Weights of a small transformer language model.
Training: a variant of Muon for these matrices, 123M tokens.
Each number is 500 + 25 x the weight over its row's rms, rounded and kept within 0 to 999. Layers, rows and columns count from 0. Numbers have three digits each. The size before them is the row's rms in percent of the matrix's.

# layer 3 MLP down (transposed), 320x96, rms 0.47, rows 135-157, columns 0-95
102:505473495492477483521446495524506490520534496503475505503543533497540544501488509525483498490511496469476498452444562472505528492501520516498501507512516481481503495524474507533475497500487449428532465495488457473489538501477511511501448504477516519458538525507477499486488510499468462483
093:519513510465486490498484523475468461470495524528484493532494467484498495487447481538475509486519472472530462523506459479509505469455499510546496523487492443537482506493507516537549476509515544510490531429499486512528491504517510488511499516517499453534510501505513468475490529506475450509
090:454500472519545453479524482495492480498539518477528496465507557458500480469532460445483485521543505456503466499483463491511477520498492464479527502550480541520461497482522481481502535511507483524509473508497504501500502485518525476476554494526485483525528500508502480539480498495505515534
098:503529505511495496518554520566526526464485474521498445493505489479500472487524533508524479510498534478540501508483500498464523516478501514482509502532512509516547463514557527474470493506533464501451504524535554473514496475472515488479512484485486521513514455536449519488504511492477513505
102:461458525496512485514513474487526489485533499448536501529494528480480529538478495474480542489526503462460513519526490506472510516498501508520501506503515521546557542483506510508509480483503467513527534455519516551482519533501453489514496485524480502520474474488515509525460505515469437469
102:474503486524533506525541471498499494530502540514474540520482520468494550441484508482482475486520499463495486494460491534470523521508481499520496480487535490488527505536539454484503505493489496523469531510483514502495486479507473534468474529487529537429502516485494507475464561535489507515
099:506481481512541497546466500498500482525502495506491528510489547486461526468476492491482465539518469532558498509497540474495511491518478454537492489554479459507519494531491489497494523533522538495519518496500524502509460470483493461476547456510492570502501538489478516528522496494486499483
083:507501461480570472533498478490504491500506460515451503486440521477481540559479493551495485521497474496474512521529462510489474512450532502477509493493509479491522506501452490474482448494487513495478523471477505496485465500460503504485505507516484517533525496477481497516492491500522479567
092:538485469504491499485509529527493520497495466494497481461506516509496468482540474524513509460478481500488523515458519509479499518479477548505488489505515542505504525495474518468545487466506474540499530520528518539509467506559514457489472517523519503532499529518486586504500521490448471496
107:510498531483486539519530533514491498503556505515489491525452526509513523477505488493511486502511497518518543496461494474491499460478490487491522490474458504461507486512434521541527507486491544500537463451507485494490466477509486494471484475476499536463506535564531486479477545472499503521
094:544527515481480519499501567468518475441497494494477510479499559489511523545507538516538510505511526478457506487504508498475496504535513479537460541495514508482487516491464467525516483524507505480511499510466469496475470516538500460525508531534480499521512535486507509448474492525519467531
104:517467515535483542483520505489489464521578504517495521525488542475536492447502486481468543481518517504462474479563461497521504487524513490524475508505482525489495435472467507481466517512488512525500512450495529517514504489497513484511510511477474537537465470496474480518488508495495487498
097:526519490501471512523507498471508461485522516451496488517455521513500450489443461513500529446489495556460494516542503521492500519533542541493529477492502518518501556470477466525520484486518449499507489524517472515480447491510461506522496467504509479480517500515499487498498539484498486512
098:498485480459515527497452521463474494504525481491543472491471513510472467497494506481486423482501505530490526514503471491488476480569488488497563500506461508481520495503493493495488519569486464505471501498494467502524457475524503504474512511532517492499486468505460456478495496553493497508
097:503575487492527505505479487497532532486517457497493469501479488502530473519482550527491475460489457536554490514468477516493477498520510503523476477522491480511513563514471473494509488474517528505501487473522505485462503497536469483531509517509454470507518490476522480493512456517492437480
086:510523506490500503476485478510483464514492529504519550442504522531492520558497482515532472507515514529463502487511487472532516508476521490509474498534524452507460511515494478478523500542472480516454508506466519511493481505528426526523545486521541521473491518528523498489507513498485451536
103:497519493503484509490462549516488528523493509488479475500487511547481446521494489472516485447488490497526499505546484500511462455516525522525488457503463488522508482519528528473503468495506456452479492537481519541474454484528549476520490466492517498524492499486536517490553477508479516471
101:466501523473498506513506503499471454499503509493481487483456481426494505536484555516500503501498477518503456517479488485505458516514470515469529521482524484488511429469520502511527455492489511459474486516496462498512484475522478532471531487499474491502528487448508470485443495520534519492
102:458502509509506488508493521470532501509520486486478459508486473503526480501538480456535551497474542446487477507517465462507480500517498479486492493488513517519516506481548431532505489492521509453470515517500509490502510534525577512507511482523473520488484498472543487489523527489476482453
106:494484518534548504467500508440495475524493470543520492485481498456481512494549526494507483507550552463499489484485490496494506489494481472504509483468524477487499497482534512475475494490508480553495517462492532445511503499467508538515521485579512499499505497502550519524496527517460514482
102:517534543548530543486497471480482490504512473508485487486515494482486511586505540452488469484491514518489553529512501518497504512493453486500491546506487452521511494493519563522533507490508514533488505516471489485506546513493518469467518505564518517525514503525487476496512505512500480483
101:507459491459535508512512495517512472505498539514541471518478523504487499514497483555497512535442497478491557460523471508480547485480497480482527514478523498484447468519534505562547488456516486472504510486510483458488465511497489494523524504523479483528494500519539496507525531507475502516
104:504468511459462516467523490485533517458464500496548487524486495511517535520536496497523500504508432500507493538488524511471497465526509557499495487461479516473512480474515480485504519477481489515467473486502527480536558483465515536510499463487505464503499464536521484483529485465513535470
# layer 3 MLP gate, 320x96, rms 1.25, rows 136-158, columns 0-95
100:498462515527488475475545463489477518462515499456519492515556494509546489567489486503515505490466484520517539500499486513485513507457484531497481506461510491465498533511473526492523531487479507538524500484489510561463483496513512532504532515529522476531468521552491541495518469482486519502
103:481508494497482515507471456500509526488492512489465508528510490498545476484523532478521490541520518487522515445492501534526484471501480484502505488504507541469458487510509514492442462507524503498502493516509507596482515504494470508476525507527491509504462536449546475523480455529470484488
102:529499495516472521521497530490465523433513507476486520498495512547482503537525494496506496510490505523484497488498498445489499501492500482512471506498518507519540516457450472468453557529502531499466506505550472485471488484481531506504476478502462440481525530511482495510477441494519489460
093:500544463488454480506498484500491557491471463478512527512549529503504556481521510555476475523489536526491497478496505543511488523513501506468482528497510515498504542496493519509479482516460487499513494509507464508439503554473464479488494456492500508490535496450510502488525486464482466525
100:528460543523490532490552498478484530491453494513480489491521499459480516519482472503543513515483458498501486527495523498514479529505489478525518512467472500526434498511508497459519540467485503492545520462540506496520499550499490501526511488482532458502517511461508478554469489497532467501
099:492501488480498552513517480513483470504531486538520515550540487526503485440484471505477495502530542531506493511527498468461538500499525540543503477453518480526483505494509499462519491549520523505501500502476530480495493522485456558531469487494488493509495497477512478492549488538538470479
099:483503499462487537468495539455491510486523485497559500483514490480480510484470532509460507521490527490490491443468516473537497473555499534511469493529512532473450503503503542538506507507520514506499493485503476463518500529576496504508514472485484467493467539498487496490549519525497519497
094:556507510480512511550499482500482491454485509497531491541468557498541482493513517477472496501526505472518520480478500519495527541468512500501459491509503535487491470547467466472479439495488472527511488496484468500451538519479526485509494477469498464479477513513500474516524449503491459506
104:478512446475552486460517495537555536484486483488483509478489487499477541471498571493510508509494535521509502496455432518475505492470522511500463484478529486461468507528524548502485462498503509526510456518495493498529497474504514457483521490510534505513455466497496507506492501510505511508
091:534538515485480518494471487528489511499463469476521518462506499466509503503490495495519519504523508493521495512557550556528484478468514499493492552465526497518515484516555505460480491477521541511532500499496512516458502532540535509475509504477524514462457532524507470497527453519456503506
102:471547475489522484513533457531520514497464473533504496426506529511529487448491528518514535480472481483520557502456545484511493473491520465502476506473520499539516495516525509461488500526482526481489489493533499478501518521459505520480498521501519472491494487464490486483497490474551489542
086:508536525504466503540504475514491510539506522496528481582509483483477464557519519486476515456516526494451508517468471553515503508485560493532537518507520519495504503469504490490525500496470469476504492531484499541476467517517474523484476460447508475486509477498514490511518486489510514507
108:496491485531561459476521456459456511458483491467470465498477522551522502499467504529502485509465537478504479480502543463494488533485500534530490464483511488526519499482531499513480498488510503494499503524474513495461475513492480527458511534497527473529564536485497493488517482515516466522
098:547526484498494534498448505518449522547522499458525488510499513506502481487471530518540498495505525474515509511497506461521506517467460479506537503488538479495492475535498518503495463505538522521502510480495529519426500529478475488491475527500507512487525511470525457552489463483460462475
093:519470468479509500516528521467496497524483484571487541532496503518533540488480505498498507521535509486515468490463489561505493499502515476500477542500495459472502475473524521448471493511471487510531479540540514539480482508499478455512512442515515499482506489502446533506521498481498472525
098:530479499509529479489486487479473505469482496489538516502515484551507532484469475523510505490503546506475495541487541498493458475485498443475464535483528476507527452539486537521471490533486503483496443486498494505482487494430504549482481509476523509516490506522499535517474498517498549516
095:479519536491482512499476512492509484506517508498500510491451522458468467519505530485496510539472480494501508516464524531531446518523460491515467513482519486485530512485522517517556509475453474483514490461521500497517483468543493474465512497458508533542518481492510493464501520513429522549
098:480496507534495497482491526459488470524473523490508504525568507497503498489490491525485530520520533571501512483505502478545524476493503540543500524468512454532485490478489496469495497496467512519517478482541516533529473571496485480496491514519512460528491487516500526538461464481485531519
100:482477504465506469515527516500500507521552496488509451508473492525477512513515487488474484454489478566470502488570515520546522497492486468479485515473486553549485516470475510504489497489478477492514521488482548495493530488483491477514509505477498488470468521483539513537478434519525510506
091:487508518477509477506486506487511482475442488540498523516509463526497457497512478528489515463524517486477480500484486530473488500511519505529516499429504491471493557466505516463513473558485479518497513482512537510478505518544439537488476481504511492525526459486493479556502485475497497457
097:481489477499462488525494532514525525450537482457478492495466531450494538450553511499532489496487485469507517519483530483490464505511502465496533485478503501510464449486477506543503460526530513508478522473476536525514499488509467512501515508502464537510527490525498486513482517559498483457
097:456509513526516536476513522463522477534441476485497458499498517507462515519503527516505496515462503519504512486511529462500459484525507548537508520473551461536500517550470492495523500506485526532480470568520482544521476488475468531501533480478511507513511500508503500501494514481490538516
097:513489518475520470496487464519523496496504527510487480506463447500470513512464496459515509505524504542530467461512495514551501508527544505480546525512470527498517516530515521452524528503508508483463525533508495516474488472524451459530469500500515478507548461521484507524507508558488530509
# layer 3 MLP up, 320x96, rms 1.45, rows 136-157, columns 0-95
100:491498522469450531512480483562522525518505518499473474508476498508462523479469485514498490497511519495501498528491471491515450515485520511481480496501490489501485512456513495502483484510509528526490577468526462483489518573547451458495516491506490482502475502483505444507496473461503461516
097:549524508517517504491541520534476475492472519518531487507493481498469519521479443497505494488482456485516538509516504504492488535483550536479525484550496482513515496489512530484563508469497505534503488487485521457496503483504507488506441494477538501526532457531473532482495557480522527517
097:535496492523500504505504514486475555474509501481503498472474485497457501499512493507486487479483497519471452485512493471533487486512500515501490530509519506473535525454479461411485545508531514500470509516519462509476507495491501545510458530513478451523478525506484479545469462485517516446
090:474528487475461513509482534540503451487540497498501498499471431497533524470492504490505460465530454514530508475491515531477552508508473461496480501489494511468487481521512514484494443536495520493512481500500448505529521444535517492501514477532534520504510498461493506527506497483500536526
102:494510491507498500510523490473499472530478474492491507508530447488496515528480474483576496524495478515548455562491528533526494475498465499501505490516478510490491509528524493495535464520494484513534535510533492528471505510517512533539506520521472562499483512538487515527467460502537541488
094:507507483521481513486467494498500547495505510443484471463486491491512498526500480537503482513428496475503474483465502511470432504523508466498469511488454479465504542543499508519532501462478461549499502506501458503526517539521513468486488514515508505540518473488512517475456507461486489501
113:490499500539522446528493458490497503509485521478441505491500549515516511511534494499514465492533471510516510559525501527459505524459522449492525521491505494553563509509502484462499484526506513510505503512505510510495508496441504497494502518513493539514531453505488538542457491475522482513
093:561474519503465509526502482499501512479515507526516482525476544470556474480516517471463508510520485492526491481504488505489514508506485470514494494527516525508514469521490462467495455495519499535517501526463485537459547514510559455521476500511483449505484521489493455515538469475512455511
107:525518479500533494445515494534514495495508539505496480480510547492478512479470526500453505468498555519509515517474470482497489494473502569444434468496501467452475466524516506499507471502470497490505452516508531478481480509475480493514480460522487469485503477519514483502472515517473490473
097:507583542541478498518449511524465512537483501488509534462479478477512502510498510515502487514501502530498495469520526500486503489488545534521487522513478512494515527483539492482516452488510525529484530448488488538479446532490538496517521510494517481523462510505501514476491440514471479509
102:497506474493517463503502490543555500514503534445500495481501474457486528493526512460513483481522491511485460499504505504511507499509502486463504442521494483491494516520460539529496505516528512504531513533520468503484497502451498447463457517485503532479510474503526538519465520553551474466
081:478461512529506532487507527508502467508499510453509513483514458473484500504497523494491481520505500509536525531511464518506587539455520509513538517523509515546471508461533505504530487523509505484470506515440477513496517526545491506474491459508491487486488490463478458523544479504481528486
107:550503539474446458509496517539540439545463467550494515485523488496512525525524496473488479502501495544512500490531474521510490484508513482462506498522489488427483484553492490498490485515476509494524505480491522497516510496457470458517452494478495519502463504521533505499519509505471486490
091:562496484490461503486462466495485508531524491508539505517504495492489495519493521514533550522474535532512473513535538490522510503490452501495515490528502507485496459519498512524503460508523534551479472466492474459468498451476500514482490505455519511496503564472509486476506474487543511456
087:476496531524499507468470471522508473495489527481501456512488495476448447518515492486511505505470484503499536520528499486477518500511461550514528433503480499528523526537484477561534482505544509491508543447494493461500519498493548514502501538467509502523492491483527513477465467497503510518
095:454471511523450488491486471486482483503499505489520464478460549536479511507513450502506511537513497497499451551492530494486490509451493541494500495545535490460554512515449503509519478476499464541487491513496485494509548534511530513488544482504489540482480525484473491500497467492493510487
104:482473465514553518517545511505514490487480536500514507525529504535533547525494452526500453462534514519494497484513490458498554494480527517509516510514462490520460482517463495466472502531548516521482534510527509503480514538471499515539468487479496458492474505503491478523493491492549484474
093:516524492536474503482501528477533484527482522461479543500450497511510529474523493492505520505541508513475546501539517473498542529482501499419477523498546526497513450512454521495483494526508523506451497447525527515490460474513493510498512515484499517508530506498476489495527535471522492480
103:498482462514479499480467529479492461526462486529492560499481546509481496510452502504502504531480506507479488500505539519480486517480535506551480487541501529501571492515461509515528513496466527507500480484488505530486500507532482537478467503448512495497504461493487448498503461504553486475
088:454505460519466516497517497529532512509560481515547481504527524502506527487466503498498485517463564515488511485464466490518496461497499483437493512554480543489485505514498492504501497477490462506556519542493522511500540491501524503511517508470508508497526507523520548491481462548495522503
091:500483509457505463531487485505481547527511564458520495491480532458513496486495499510469470495500444502493530493490519493504510485510526517530524465477545498508499499518489530449508513514499462486486496526472500512487542510518492471466453473555467482490477475503475491506446555491524489498
099:528500514487551502518509486474517475490456513471507504451481496505486484541470517465515516491476545487551480483510451471508462511554476545520508509501513499544531534539527521530477523496487484555533531499519514550472472495511510495499495463483547504472504508521510487495482498475497495509